config.yaml
vocab_size: 8192
norm: "rmsnorm"
tie_word_embeddings: false
init_std_qkv: 0.0266
learning_rate: 0.00299
lr_head: 0.00794
batch_tokens: [32768, 65536, 98304]
doc_mask: false
Each number is 500 + 50 x the weight over its row's rms, rounded and kept within 0 to 999. Layers, rows and columns count from 0. Numbers have three digits each. The size before them is the row's rms in percent of the matrix's.

# down: layer 4 MLP down (transposed), 512x128, rms 0.0915, rows 365-399, columns 0-127
# gate: layer 4 MLP gate, 512x128, rms 0.0996, rows 366-400, columns 0-127
# up: layer 4 MLP up, 512x128, rms 0.0944, rows 366-400, columns 0-127
down365 130:594483449546519399613492534462436513499482548484559504568438501432569463483506585529466474530482471547493503491410540493486397491559445480512606501477551461548447533512483489537416409530461407524484466447443546485574436439473442446469544484460425538542453528576551502500408494557458506481502355514419453532483498501563453422507591547570528472509479543564516438417419461489491480469480
gate366 045:509529496547418488522605507553492587528424442459548536556471412454565473477448542502578422496454477468472577439488390494505484535469467559524486455574520578471454543593526466492548509483480522552460510460482494452481637569488513600520478569486470529459523531492438523417519521570395521482492545454474598523514517468624529558527535479497424497501483511447519482508482488404546555388392
up366 045:403524477562510528478539479460423442466546542494484504524602532453477509651351514502499488611523519517376420511533444478571481563476501439481491522460437461480486544506501447562467532445434459441509435471548458504448520542505522484353554490485587455566425547513421500497461523568540571541503504504518474495464507487584491557519563455489534522411423576561541476521439483473534505468559
down366 042:530506540495501532400535420548495437605441520491477563564488453459599484507469574474429479502450437573453521493432511405503473478528431502499497499485425429570523524413446530530537545432401554525491440479547452476575443460518392527386538535614493469600561468543510445533582464506456481536549466515463500471556458449484492460522557430604445463542481596521470473556516480441519521488467
gate367 110:535485558562560616505527554525467442522432501529473524519506522448532444571492503495477533490476392489514488443490472524370396432583500493451549463456498507445585473477574609515438530450527508525467471473519378554539505545599437509419516497398453506499539488446437480532562576493520602435544444540557482546467417499495532501556529564493436560420571464533470500570535545443528442532517
up367 107:569520395444430497501542429489441522489534437432470471518504524441517507428557510633465460421447546545569464464517590518513480579455500547518570461444444432514512518463554521498493483536494489576437441554543424492557511470439481526504433490464502578538348497439409496576496510452492566576433551498518515547562508485500471527406572489473532423481468503512444596525395493522494506452404
down367 106:477543490525593490580468602549351496456565485459564561523448446519441519557516452432536476473560504494481512479477450475535415516496456435531512431477571515555532482518494485485438555546461440466514400407504421573460524496459514419398435551480523495521540478560476443564515488457494453542467554435459557566498420524499548512521429507594486636481565492550462428516509549474543564419451
gate368 128:538569479455543453494617555505568548455439498540520567542453523518477449572525463459516497551453464528457548505557680540453500455486452514415547528496492405582616508446453470481479575551611473525525513583510568546566506464515494506549443485511589466530517540557528566524525532538499464505533492437561497500507539533499536540534506475542534427436562434526445535491514416560397597432531
up368 120:411437497476448504537382486518466449492507464482491476453520472476523589434518523506456387495518523504484502473481415569574481581502485487556363464537478540432430523492501544489482376502481566416474530427515486413519501523463548508466560495490489555456384524469482402459505487372459497496481482565465513528469550539531368580524542561485533596519437506412549493555450542458535448490462
down368 131:526441501436503573598469532471520497482557540419486488405533478539510474519391489505446396563389535511464569530465477580470482583499570459522497508449495540464561468571478454497466470541565505503443551507552511458527585547537506508522563510495541454466449511479533493459583584484524505482443507520458431542491474509535534577547569527630542671428523541430531442468392498465461575460496
gate369 047:501469417452569515532412457497514468476528460444494495438485493587479591439445424437355374437504561513506527485471591512540502520438471554527497553497464590557472531480445449499519514563481503467566572512438442527547499545542491432624501379521465504405480460455411505527531499487504530582453540500505465471447422492464518507506573605499574418476459512535515537458527573487473467516571
up369 047:532423503475517551539510466522529554480484552577428451523553448460428456440569321525511469552407518473525482460533471516453480499465424559539498549423496475583442558612504568463476541538566372490500489441544504473621529518555474511518486408534452526528466479525512553520537463513386439480479463541487560524491539445455559565554501445477516571477461566546474524462542538490463461577407
down369 044:588573527587554455436547535519480575438536559549554565459424490360560428505489524468526530505477438402513494588563598498544473382497468419464561512568480548389513460487529436506560440558452505495488540543468523468405459586426465396433517524537519525525519527597478447512515472442571479499516478440524504548559493522545439457536551508504442534547527471478523537461499511562479508568498
gate370 059:488530489547590478471494516522605594412550485522556500486516447521559460529472498425549499406416362604486586536497456489520482502508489548440504570621501531505540388420451490462430469479412597459554487470512542505496593432550430452462529483525470421526480507459457449445467483475507473511493523625499555446459443479591517567524590484495500539464421480488541472474506484475552484527526
up370 062:505579469473482519504483455485554571536442567546482434508570470497532409589549519555605463406552493525462494445504374534551433483430576488512480478537541450509506531520595597511510463407495490500492444468599497447467591443493469491511555477483520466520500596512457443451410481587500458553520534499527458506558475496505473498586619455525501493498511547468415647496489410536542499432507
down370 056:505466502519565443511540590551471459480563501464591533581445440460490531509439424540515522483481589515446480511392511513600466501557481558482582496543427500529468527439465544495480525496521572556465402498433441427483445471425495446529468488455418511506602456509523522477471533557488502460464615453619431523426494496520500538458523596602537493480533523536500484449413545356484551479460
gate371 125:523541457519477498542483506468498552492517479454517505543607410443494546450608511517481492460561440597537574429526570573539516466572498458514414459603544505447539492501519514474439485490555508524493461475453583457514529486578526521512555481550474502426479418502451531515570519481593531480474585524567397364530462553436574482499483452500504565391535448427498536456544575443375503448519
up371 122:500553513396573408429408497403409521509523540555465555489499455509385519493449530481475513472523484498501567503524494547548458408495531597564514535607492517460404474544466442519443336613519512471448486511451559475532490497501539522453553489527523489559496485529513512575534518470498418424533492590502420453492517423495532473451538466460494540495558474505425487542458572447366506529515
down371 134:512546510421550438448525417516494459517454516600469600516373545590515433542468502494504536549513481444525481528564477374444488505496585583484569504452538490500457521534477496566535421617537507487459492494504426535442473524479437424452461484479578425556434524524581503482432553488466456548494441542435519559504503376504397490460530515445460506531481434594509492516548490482596479445456
gate372 078:530500523549675456491445494526489487478571459680523507444476435595434568508548548469514552556513491571570478475499545486468478458518505527484522498501468506473537594473455499539523538509526566455508499393447464573558498544455453463552446504532547515505641491474617526530516554470507550470557469578429449523497547550458497471441571497518506531459431505523546591426530517608522525507480
up372 077:472559443438536413523590441502440495544493472440461534463446461429540461528497512527579547464498582447512533555508431528511359508508535477424529508454469592485493570523534541489525522476360536616480491446516390515517541533438485465550464543545601453493563537505550549507625489548482503545439457475507475588497592490464526610526553494509518491522603559481511535546423502476480537524460
down372 074:556573515530484366561495477470484514505591479486524507496440532467472486523545576610581536522532503508466518487512526515516489484536539487526583463475541455529399524536486532445442563414423559469451500442455536516447528536485420591564439540494585350439549515493550453449531554466552544567434508522540555517544479490506503507586558536514664495517495477501521537494424474544482529422386
gate373 086:576500466523454464559528507506466440435535477537531623534503485589417497390441501519476527475432522562480506478546558490573408554515443571557552445445535493567455470550535541463487464537524409549523434657482506508452460488564469425512465489539478523477459519483465448407586596538421463514372493442528572562455547449587528541516475517501435464466483513525473521537421518500506542447531
up373 086:449496455527488512450464487435489480524487468524481445569455484481506522498538550540518424532633492514567584417448496468496491534549498473493392461438564407448548477545429567503462477513422516508499379414568459436464549405569494506453470539444611394546535554519619479444475520487452519554545464558522529499445589448506426514439566486506449475518457511491488468461501549574483428404510
down373 084:454548461514561531577564490461552504523541411509503499522534497536521432463458478513519498577455448462515545467461499490520595517596497504541549490474592319546491514512517499470396532474480601460440433445507513515537487479468537590451426413514507433571470417394485462492528453586509521452477433474493460551534519524558461604476558591585498440552518513520513497545470424438560542541437
gate374 132:498458607565565472530502518476518552495536497511541534460579410331488587451561493468564451532554473513555493397557550481511547576463483450467481451535509474529520514511535505425473578495510517583457422449509530555459445538539513483463461496440479479447497461416450550396502512584538546417430523513476515450641465581474588427446543520485432518520472531525488474541498605551461475518482
up374 136:497458529419457437450452524473480483474591498575481542562509479476416541490514449476486492530536467409462399503457532468572447484437504456519510526517368542524528465570461565488426558558507545477546593458565498446545479507422522517508563506453464414500495484469556529557439473533493462589511533510420431541538540445483569454440557537444421437535546627562398380584481489504487467506528
down374 142:470514376438384509503534518470542537494428553549502498504444555625470449536514508573428518548485546442439523603554515495502459488545556504563510568525547504486511452499518461574513485522436485419544526542486464496549529452452427485532497472462499497491513506560562401530475525421444475578571531555568475563318473370532448537530441481443514489479496527408503512462527400492519551500504
gate375 078:493611588515532457542573481517442558522459491512496553450468433367475545511440591565676484532501541503581522520586529517579519477528436466541517467506510540547489543524571531495514463536417516509441503481454521493379525531533527448512531538490495587429466488458558510500539511515562499474469549463462409511493581466554488522507457450479458471453451427516482384412449514569475506550387
up375 078:416547574544386395415478563513540542469600507479515451553574434431395572477543551513488448576483511420487527477500502596512540513506481502500464497587550448505540531474571446519487574490488569444438460617491540533551477492546536471451507491533575476561535459459488592466506503562434540511485602432500484449544499537462474520491578410512587434558507586466541480424547478498448492499506
down375 077:462543522458402485487589526583507493471525519468477597536511457448423401562502551530459477617525547427555574549475559431545489518477489501582492537592587465493538520494468472501600462427493506533469471450487488607423499493553547580442501602514496518514461468538367551493506496472512496414511527505578500433583555496477426477527504457417559498614465530404486459528491532475528480497536
gate376 093:479453448598537546614495517552528451461501519474585499430522516559536487518507499501473617528463433544452542460510583528466440551560501539513563457504552415521565533467555527519491530513467486534583493534528507497562629406502480464490568446412479509583418454443513490440543539497523537571591457579575514474455440502502519421566497594523484530427393469475502537429449550462470538432569
up376 114:462482460492451507528528528517532586505476451496543387590432534522510463516557452529451453467521523514489548528498496552537440503438481424530459544550474475595445505548595541442388583474585579435432440530419425439383500545514494527495466571481517480544636541510481443552474467491524533565433481503538446468505505531433449493527607524530534483509543491493477591455539443418598448475427
down376 117:487430435515355483544471534542566513568545464521517405599455514472526527537552528482458485481463494493506526514547533544538440554507480457551585452577497452556471438516532546535405553461561594473491404513452459479402519499475542509515526521436484456585588465494497455501504559521532558522400525474524449450504494561465493494481584569680556501471552550522470548433499450442510423470433
gate377 058:492522501441576507491558580492614530542462576467459422465501490482510519546527460485545481519554564525580460487466572574522556473416481481382432490467525574475570504439554521401437450390471509484501595447444498447491460490481541467461459446550444516416628558503530469545530449429611462480539464502429520498470438582494425489505505562512509554490464439463577509526542463597518511563476
up377 060:556521517440408512457409490565480387569501570578485443578505508535456490529505584553414601467533545449445449446471588511497444497540450492459495454546522509422524541523423454436508568494508504534468492487388568414494513535574529475557572597476509515455501523514576468447480541449483499452544549402403545486450548567460499422434382501548476503539479523450469516462488419508548512533508
down377 055:461491383553435550468506511515572437525451478442610543451550457534450502567525567503461534442506563622507531479374501535472483437576551509470482503481478514450602434516495524441536479445498482535527478580428537446411472560574489467559501513428554470430515512543566568476463497468426537441563535465508620455451529491394575473513563450463513536547486502573465562487462510589523539488500
gate378 131:514491480485527557588566569513485444522407478500472602487435522512556426355528453509486462515392451515390479499547476503449379501461531509467522416427485522482494518529537531531491532449536488515557495542510596524509523409566485559458530542467604464393471558474450549457551520436434513489481311471519496533534488511468445541551520582503561498522552473505510442505460461434469523492489
up378 120:495474472512502524498460550426455487498503393427487445507508532489456490586539486486572587548570505382548504652480464508528511471500489514422441538557523440549534603487515537505425390387577483532499487470438521487442512504463467484443519547419510624497448559553575548504553509554510473459471461417473459445543625599550488444453524468494462461434502478539550481509449444516449514508465
down378 122:531361471476464498492529542457425508474407474449491532508407461497520471486469460490514485569455454462431482470534491544438454533450430560555488425473476501557496565547531548522360420426483499505478468443475543526517487494481431460453477480410490624521490531463541464530525612577384570516509430478508471486498474606533520459536483574423445386482492478627507499508485439499432512511550
gate379 123:575473455487520482583480525525454507479464440562570546562519489483543489391479555550542461540375461594491522534474531492533446507481512567485580472535509532536427536562557467477481546514538408512483509521509546390513574577504491476501521557528458589392516565491468480473570459533527508538482457387484595538501484544554551526532491460483448587451414531437605533473458417405443519402542
up379 118:484520423472528508544497423461530581477501558421486474495544582448585427532431494550418474554534467488402445525484527509461530496460458540565549502528434528473463541500463577513583488500493523535526509561433493662549514518464461466619448553587513518505459498557556473571513529424500422524455473464550556408401535459422466463482425507476537530401538442467459534511527561393497556485476
down379 117:498537502513436522529457600487587548586529573457448439535457532475474444440391520433495511488412442411450513514542524511478446552499464543614442610501411506574548489506497541512632512555495427471540498537472490486524554527443527502574556454560518521562541556555546584440577512504491525501545473531542510553433597497515488504449444524523559496490516410531417525556485466378490535562479
gate380 128:569435480514454457510526424512455456507529524478523478431509436542520473500537490552545496461443556497498429539534502512473493543524536505463588525488480466616402661638590491566511616541506488488475474539477494490385527467556481521554459552386486540545539501433473522475527447436508464512450478379493575478512455497523506519501465638478518465443503501538465510520427532370494452546496
up380 129:511434546487490479464440528559585509574531599531534453573554500488483455500451500488495556474538549500561497447469530467641470468532544497458515605529460552554519534464493483490531515440477560536512474449392567475463474533464516529533474608510521530477569442562622444515499520618488446436485459519496497417544537527474557343417460463490460513560586474548485487481576393499515516577546
down380 132:420550446486536527627514487391480543505517418490501554525455446456499555409504446455472457568501486417477478515415451537461538464474486485519444401503498497475541385451420499538550414508531510502448500482595546518593497497482426493448560441604465473492436519542445467511533588413510581498503525563508477517554513446481481567480482380609497450506499572496592491496458526536502526412450
gate381 121:464435628573522497483583450508499431577401472522447595452506445501626481514518430502490578631483499476364494407519456538428463446549548530541491519443516592465488488571474549594461588465501508520475504460571473459482474502474557534465507559504519518406502483501512466473455549562513576557502486492523507526484419429546499540565514466512512465533600434515461523470498421510434526504437
up381 115:504471478553562593551470516571411481503517553580427479456510552547496420470580557518452550519435485534567626563459658474472535493523502496586488491515495495522508451495503503446511502465537552505485535466492578572588546465556461498509512514485536553500483547475476282504469560486512506503527455521524501427432505511514504471601588517513493550433452471560437465477534529402463491436547
down381 122:569495541526490578492513553493524481566377461540436479487485526494471515475567441514507514513494464511437541515491536664473516534527550545487489470479428488443466473513536578476524450518419395457527466533605514395468554484539476564553536545540465480476509545558498533404465501511571467485568501548553486608482525484419515557612471481358495452470616539433494535515511453512536422426446
gate382 102:438491441492508498540576531564463415513512535476505599515551536505461517539542453376539434508489527443534591496505456503486478449483487504541517515527474532474548491594570485430486515384427470510487503559451532491581448557564558445572454518600553545452499424568569444383566545404509501475479382458545482519413455450470519528567443409526480512522504426472486497527530580554559442463466
up382 105:511507556381513525534419562414481576521568561515513437457438552544467492429442570448529471518436482532550482597579456458506404468512529592473508445501462550625412564529491475481481446551504550510520488518504502541444477455545523486524574532478481500604537474471535444519464478589404463483473526422522579409528520503460496529483549437480531464400476511461545548491527376458506464524608
down382 100:510558537502462561491442472548498556481517540533506449482457539517513429598399537493493556529518440591499528560488505515570475523535493497474590548570474494468515508472493442484424474506463446456461462543442541475440445528505426549505553464563516580514466429511441509541396441563526432510552452420555532450540418554494466482542615542434547545376507412599505496421409444508429481596557
gate383 121:472527533519509431486444521511572452482591490397530517509578516522456569483492507497527490403499410576536569523478504534472543532506390506505476482584554491466544442493459493479483417430501513564492513533439539523515489452647469413511514536542591509495509445482525472482436447351580510546451529549468475541454594555531465494432515512503536458472444483497580607406488622537480566517455
up383 114:559486414446482556477463468463405511480509506570472466541558518589529477524501521498506409443477529427502489457513464364560431505447537400468484421499521476569518469575606519470480529496532503469466518523528442464497542407419467438440569455511410503512426518510497430517539443596388468439475484417493573540440522555536559454489497570477425463484378497502466441397510498468527497440492
down383 118:502553466438457581620516576623413476464420553592523499508458533516448465534537502504457499523484524476549434490362519470497425474465572517529503368518482465542591495482532490515492522612440455481479505471496436471597467469401499580506509459444437496512469543404504563576549398588470511434562516444483458482544449553464512480524535525510465463471468485478516490525446442514562476430542
gate384 082:563503481511486508436455499561537494411470529520579530468541476519466434433494547483565552413462503562585567450482571388594458408488498419449523581557562418506509470429526568620515486471502505476477504425587539475535546478508541477467533516417549507486432520409561446458506470513563512524446513573586459514557515504466443589496476590493474548484430447506527459469489487368497541542550
up384 083:518475476388506438487545439497434441487577459478551624445427520500511497479445554616575540538485493569477366472485491513546544517554365485495448438409476448519508488418538507485517435543459504494477542474545550536433478434530511529516614584463556509527475528480568475455445543488557584485470519487450516525492614480454458551427529607489528457570543516490443526529495577446501538461504
down384 081:518572519537457477472466501417505528524362511567389509413509526504517452441454558541512488488541538498395565581557491508539454402532540466436536473404515544526540560469496425584381545494518592554455453569458561528505518511464489537507460580534522523501424513489449481409442415521607452512459510514513396467527503520575489540507449426449508493464514504436512574475488501526413472535571
gate385 142:478506555626539549486455515484565515534480484479507460516495495391469512497394470526522470526534464447595426447511398505496467496484456534499496524487476460568575497419568525529533517492301474480515561554531527555495525553500531528473568454512398528472544565510543506570410544542641495525571501551487540533482519478438487570428428469505430549413476522424552530502431452479461505485440
up385 137:467474519591585531478491467470451407501571443450487496480517514511548485489498472460442518541603478475561466443579480443541418495535507493530475476467564441524449430629463523456507475539541467566508510458520508414514483470508505500408566441511501463418440553538560561531445519499345536432447491448529511418512474517504503514396542522487410426472621609537422441578508442513487528539497
down385 141:470477538461487473396482488541453521486550483530508459455613416535582501478548520478470520509487512529461591537425586482475484487489474525534543426494485515468478476534495526509537509396585552451478550479433581398547495465538543488510389567449490524532465494450465461473574537508496509609444470530451487473456523634585512436550487661519424502466526429586474499610538468496499504507596
gate386 077:490493383549549594540433511521498518435527484537461470381548574479487505522587485503586466491515492539511518485527479436511510508502494513622474483472518526491451535486397455540441506424614535397390566498471514462538509487433432472444547615504480578451405520432454467566496509561553549521450506545437400469518513538492450401502583524480580472504441488462531477533511464431445462453517
up386 082:548523344459479469534555527468555418520530509504501592511507504501441514504497571506507539506521519420487537540512475558517494554463515489512547586448480583484384613495513438434559566511420471471446530546420607555512455673489457525566513500585554502500533465541516513475580555470535525509509476418520483514406572505503473447536503478485546489487569511441506529462408458455396545460546
down386 079:439536416505565490558455541452462535518494473510496474541526569498467547523405436444601489518534486484562561529486515527533490546504569533570485527518528496411455520550456435478534569388441566508508598510446565539560497556480520523549537457496552534558612563465509544414495468555476509424487459498484494494520584453517476445504453432497456438401454492582558531497473368408374414492517
gate387 084:529484477513562533615560570543574441457503523447546410520505509472537407502503496493458499537477467573504631450494500558497501537481532470517492412497573493522527531459519577557450562554546440521483532501460523483535458426581498490548586451531456555449485527426473476464626556483509458504471363449475586437461551536441529506571502562542468484504520539372504586413488471414512444458553
up387 096:519494518473552455477479479523476355502467576387525636388529523552501491484503542477519624383506508530447397567479471496457519485512505496442559489427568530510524507428486381480516412523397446551502574550484526494575470510490480416508522472520493482459426536482453523519483500587550446463527537502480446535541547460554504459518398460484550498549428592529534483548478486570432535527476
down387 095:515504530478643442426531473498484391530499568413452606406509528531507570510526510520570624469496519478488368535505512507449534479530434521464492526489533550492488486418517371496574519493386467565506552517475530556545492524510442328462500470495495489497471539527484545570450479515567479503533514505541397526529570501569494450533480461461479484559460535585549448548482545535456541521533
gate388 126:464534577523518500467569468545613487451557568418542513435444518457577583467546474459452456520468512610505547493479509573467558473524507527426504554458517442456564409432405464437551480511521428550558450527461523612601545447506512439538600576497506546485484527525522419458526391446572466541472475538536541543523516547546534531517448489526568529559477530458608539501493428530507556530558
up388 123:539545489556486521549457513513386504414413486500494502548545487470521409488541549502453461472483514355483511550512535510514482501529495595593474471656495425561565548490540593464520372502542474471559522500569420449592479585467493451535559416540539480452490519504521552541459514529537516583543510449523464500435569480489484598513530477483546524460530565450532510539475386483409474538499
down388 121:592498449517482540480449507529385530382436534481506485521474491498516457407446549456504395480485464436451495617479512604501491493530419564566511485618506464509532501448490625478531518428503471530458502521536510525576515569465463436493575515549464393484476500500521492511444497561516514519493453487516491526517512482442452545575505446616520427499505648545545485511491366507491572477440
gate389 062:456479468519487560467461456523476526400560486423498555471561460483559418482502507531539593426406526462492503427539548541498563515519501495511436448539434399540547538493403480463448523471565550535470490424500461482550548463462490447538571528514497439423471500408527491438569484498415485531533325538558551509483426427635540461491527469528514479424524541522487429523494479388459436499513
up389 066:524458564587512439460638546494574576486480493494546412539571471456524505473459512541584509559474559552492504428527546472493419478426488416510466449504440470495489516523571623473485505457429519510494343519485531541425511493477493521410467568602435518518564516544475463480454509449444515521436455467449454518448482443509513629533558450503412554487491571498543553540508418539522484506434
down389 061:460449520539480501499504537518481520538452564519531415592535465368596521502414455494512456491534474438457484466415472509453566473416463502550443451581435472454603433535522634553530476488551482415488450520474499540466566530452578543411506492583442394522555486493535553421527533518468540525422491497498483532394485446534493559477538558619521546486527512457488418540492422490501446490472
gate390 247:496450566568560594497529542521529410398427565489525563494520486510477470473531534590460538565458409502558484531521566501424486456576549544535513472452524469535525498434492544512491474473546471499492401560530532515548503421573486492492539481478539564486418512511417448462502553535609571411514489530588555435535466625507554572594563552489505497485487411443511501453489433457382527428494
up390 273:512457586543565557453522538525515372473406545489519608454492450471500465542485486541517527606492403413487451501527523524460473419551600558525554570444492491540475527524533542485497493480537464491518418520537572474524533464534493561485565520451525530445457530536457494460530588570548526436499433570554510482580463524510509590585605523458501478480554405473513436518440400456384531450455
down390 156:525472550541531525282556526508478327487433519501467576457447516490495482511489451513527505569499492439453485489533472578465432474525552554513515518449495504517424528526530526529517469482469470517475479496516509506507522501526510549490521486493548530472495518510502544445506543546529515449510444503555560513544509474456524533574527506236490453505575475461500515479440371478396544468473
gate391 141:450539454474550460520530574522487489420418472544487432526466502414498481502481565485468564541468438476616547516537572585456538494616500521519537420539584410436579461355414486497533503456550561544509505519493522480432464541429499559500540392479521503464528515543408485495579464532470520468570428487545512488545546523517559494562572399540448499528496485450444501449447439581432511441506
up391 131:474590613448481512516456501509504559484556453514577527497492541495478580525513458513471366529549493476504499498498532560515566520449499442464411384586530447460462392493479512420451557427554567416478538468503459496517454463577518397447527603539554476422490503482501496413510479440416465482464507565446453444509522515559456517431525520543534530551454498471530589557534567447589505568579
down391 134:522516492459501508628553565500466535435516482572521504543456509439476554481471524472521445505482469534477513482333448567484579483484498397539434423525552380496544402518458530424495541506518573493475501479561537505480402519504595379441561503479480430427488500481539482495588425430462521479512469518484402445506538528528484520445529432656445459492417507501514526530502527453466479511503
gate392 113:554518504563588503479551446477478528491477462480559419520499442500560489416489578492485630510515508451596512437523534529543481439533517467482451506538446530642549583388548455497504480473377514476519488506517570454530460519610412491489527520481485460611555520453532609534488506538477519476548447491577513528495526604380427462443556451502483519513450516495483518458490519556476503592585
up392 108:422495518496527619481535561520588569532462600522474493556529508533527515493458451454439509500573394536545518402475505532415528419543497454514425433556430498357522510519485503404482517405525542488492496503484520524476457550494579575499544531414463493530520473544503451557448544535478494451551502553510439484477444419366570438532447464523561619521465504513458507566586480483478478561494
down392 112:476503459529527595425465552489502502427618574476498460423497497526398502577461430533429517467431436526475486555339431448508507571474513501511469507565457530478547542439533512436517546522628494481500520596507429471509539514494518494547515547498550459453514515485600442492434595477516514549512529449482410528500599441508481424494495563547387450497403509491572475461535455472514550545512
gate393 117:563478600584482508483491533480477405439499437502526590469477484477483605485477584621489562572478526534523491474525560548568544559396525545574498515454536468535576413471478533561542565538522490461492418473593512532550514485552477468404514573481488542482500518567545551454482543433497485451497567447498605534636516561505492542544504512520591569452535537441574513524467420512448502453461
up393 108:479460462533512500508506496509496466547495418412439528518467503533474503514557440415530515553449539492467547533484473570393457527504529440559494504450432585368467448467505487441512570489554456545525488494502448527547546497455465611555539472514528502487474541546453588452556558472563540592547553503490494517492379514498556527588564418495427462415500533417476501387561595604443465493410
down393 110:406404526497517499536508535565447487504432453482425583483446477539483414512510403450584496492431599540494512477459449575462529498504529452557421581460464550439486508452528476436520485495518409609504451545551513465559448426503508620480472496513486491455388467519538517512563561475493624555542582503514559549517457476519496530546562466385505485432540527482488519353510543508480505484476
gate394 067:552578535479540569557484593474446494512521467433526536450513456405497398467433433432480462504506541503516518499492450410456435476570524446550596526577483472525486487507638558453467566390483494529539509523534441432499536570574514354534442546558530554415538477512574457378578403529548540503440442527530498483471438467475482499484511429498519561464452477499517499463528476479523499516556
up394 075:491555519437535428488463486495544537533516579483473506458492496517394453568445464440569553609451533518393544590514601512499396472536576443476536418496393604506465558560564499482534466549535514517580494583545545554495460435470439471481570514536456556497487521494571496539476494598517490461434480458593477542469456500441520447468494507499455591402508423471501551591486460467521548533458
down394 067:425525580463424423447523602517489582564503582577411405438524557502484520467482545502538560508501430553469537502514483491535450505480571542444534464492398521481401502501490461433530463505487388492529521538496508480547442434477368530540517546542449564535478485462603436527512538553490494498451468453537493496454382491510515469484536598506519625427479401509519514558522454522503429560447
gate395 110:466504462461478573528496547558588531457551551500510452553466458527536482475550480459543403583523362546581561445492431500483530494529417459489519399510443435509569478457478606522485522500508505533559498491487557500398436618446530490541554536568476498438544504529514432465475533454420515476469426495437554544409411528387501490484461469549580572526487500435555615450495476504527521535536
up395 111:486516482503499522516444567449538554460548460525524416548549575474447477492459570531462416602446497399485578616587519558477415598437481506562484501543465492442484575526601537518513503506534545425518484449485405503482548458477470527521531537469592483518496477503586549515487461397401523472537415403512606494438605558466470534521493528490491479439507543480507531444435457418505528533543
down395 110:468486503479458561527542620531549577493414464587533424521472505499473513502410501528497458562516482422547552603531504533519440528433523479540488469504414450530487592558569502476524485556482503473501536458495490519454485524407486551530524509590626482463452522513611549482447446459287510474574474448446550499433533545461480517525540417463493507475464529460554496499403423488516463495519
gate396 159:499394600490550478534511529552482547520436546604537510552482527424496510429464559491517540563362501440461520530479548486420464484492523550449583472533527460527461606492498466509478456461531516533518455513515508543473553483584491465519424556477520462523542556498391483489594523572531480453585365529514513541528484532524483472572548464510613576487538442495533565428416455487423536381491
up396 143:426463497567492530494491461471499513521454390532466580469542444522501540505597464463585618553460529459451547507553438485501467450538560465566418518550597406408558539459498513482459531473518491470476502463433522419521607582550508518483423544501486497460564553496454577420452524464448528431519543487556513525481516584538556464523555467539564468575570522504550447474521402537465550542627
down396 143:455441562592479462535536565487536538427506555479536473546510578414436579538512580531516443514463433462537579555544517587460534531514506547440507515445466443496482652516457467569521517495520490509436534444505444478511525439468588475563498525591495463477508559464416485467443423520524484521512517465499449428409517525487545471588482478463438519607511543499500501430520502537393567338487
gate397 123:523470537534499442515546492529605441529498506479514583467483513520467453498503526498491565485504534481584468569477485503515454489500545581464548554536461587486502552506520404486566479468519492569463519575442505572470456669522491489630480661585492594533639435540545558485544537513600540549498513482515495490477526553490594537489395474502490486476492445459437557503484499422465513500428
up397 112:531451469480514493471516459387498408542538434506475487453533452567563482520572565469439516543498492471565472505509488509590522543499484381546503520454444494451441497587547561484434601516539522549505508536453513501546442524441503535565575444558477507439548467572474641490583554560377479530439499449504438500592535416465517589381506457479509470569494504533399461474498461493448503546471
down397 118:458526438445486510426501544533462501422604501529459431518536453492559507513506481519460471487386591430475543471455409434486492492487516493571527452472508331541481556459527579508388560426450509399486440496578506401564506375490527483446504379518567374473414504493484478505475526487406507478537530495511455491508491514437467477480548516503507483511559558465534479564505473512543553471532
gate398 058:454437427526530561518471483516506443460526462457515528499533488602497459639485535419389611502445463457509577505502543554498558470529454514515483549555443434411524377496413439473505516441575434456533549500439521534548487532502507489627556502477414523511539503541511496525578562416584549536504491544474547414434495484490540443582568505527492532535527545459512621528484527485520528446557
up398 066:466480513536485525570497513489567519565446483584533434550474536521458567517484509514542466533490488494533578485506540501552553482441509467529482493502492496553472542581613591485467635524530542461466446474488387394369471471542534538495459508453496474508598486498540540561439532463489521579486453504477529446488394516482448537491534496514495477475495556474467415316472432366543425447519
down398 055:483414535492453500565517514536517456561539480535474429537507510478480505539496521520534503574500534497590437545530457554465488551562593454485513438429463387493448589585474547446434505625566507415504543525517452501374450501518548600527493474458502408481500533504407413522477446431490550504444461559435486398565510635491427562494473486499470513495533430406502449463526540555495488492481
gate399 075:466431505441449546551462501533453378494483540498503595470464531506486533499464508466465437543435500482494414465550518529463385541559529468466513483405546523478492446547462536559412548464522570518504539410423424520557465489562532555503456507378501586531466414522405494467625552581482566591470456600556565530499438554494556488611507493490563531558500502509457496465508474565536516498495
up399 072:571425466579509490493426447516456397479493407366453528495520493524401621540495553480472507477471519500549506529540472517501520430443449490506471591560464412490653546549532483459571476570538510483532503563447511449507477489473492472534386481581568518522508546526538522544541530416512548482505463502451472479516521536562550570514407520509437440545460511445600533449472568459412551532451
down399 068:502475399626485512565518551486431364569427531444467590487441568498463480517590481494500557543551453529424546549493579505496501471495509458490509558497509429573504523461475499531460464582538409514423456463475429501518602501480552446511437411539520513409525477462537520539579571447430553544526486438467540451504487536449470471512520565385439397508428492479526456453495557536557521510552
gate400 076:472557557458600507550482532503486567522542506448573435434466484522485519597488578447631648524497453444572521442524459529534537508513463533525527446361423475480519527513447470517536529447480523458500596506529486503569616592493551506498545550536518551471466516502571579482510505498416477469399355498448488478518490492491463465500467468505465487487535513526525557462461361556490483459522
up400 074:584478434523382533580468413568457590482465468532495438467503478605507492497497557573528498444500502462493449496558480463491519457471495572477615556503448513598471480555388540481563435552471472532556498430603535461517586563422508451548522486464401478497457531523560549468468552415534553510565409514633456433490564456470496458520473472482462481543496513473445497490477518461555553552444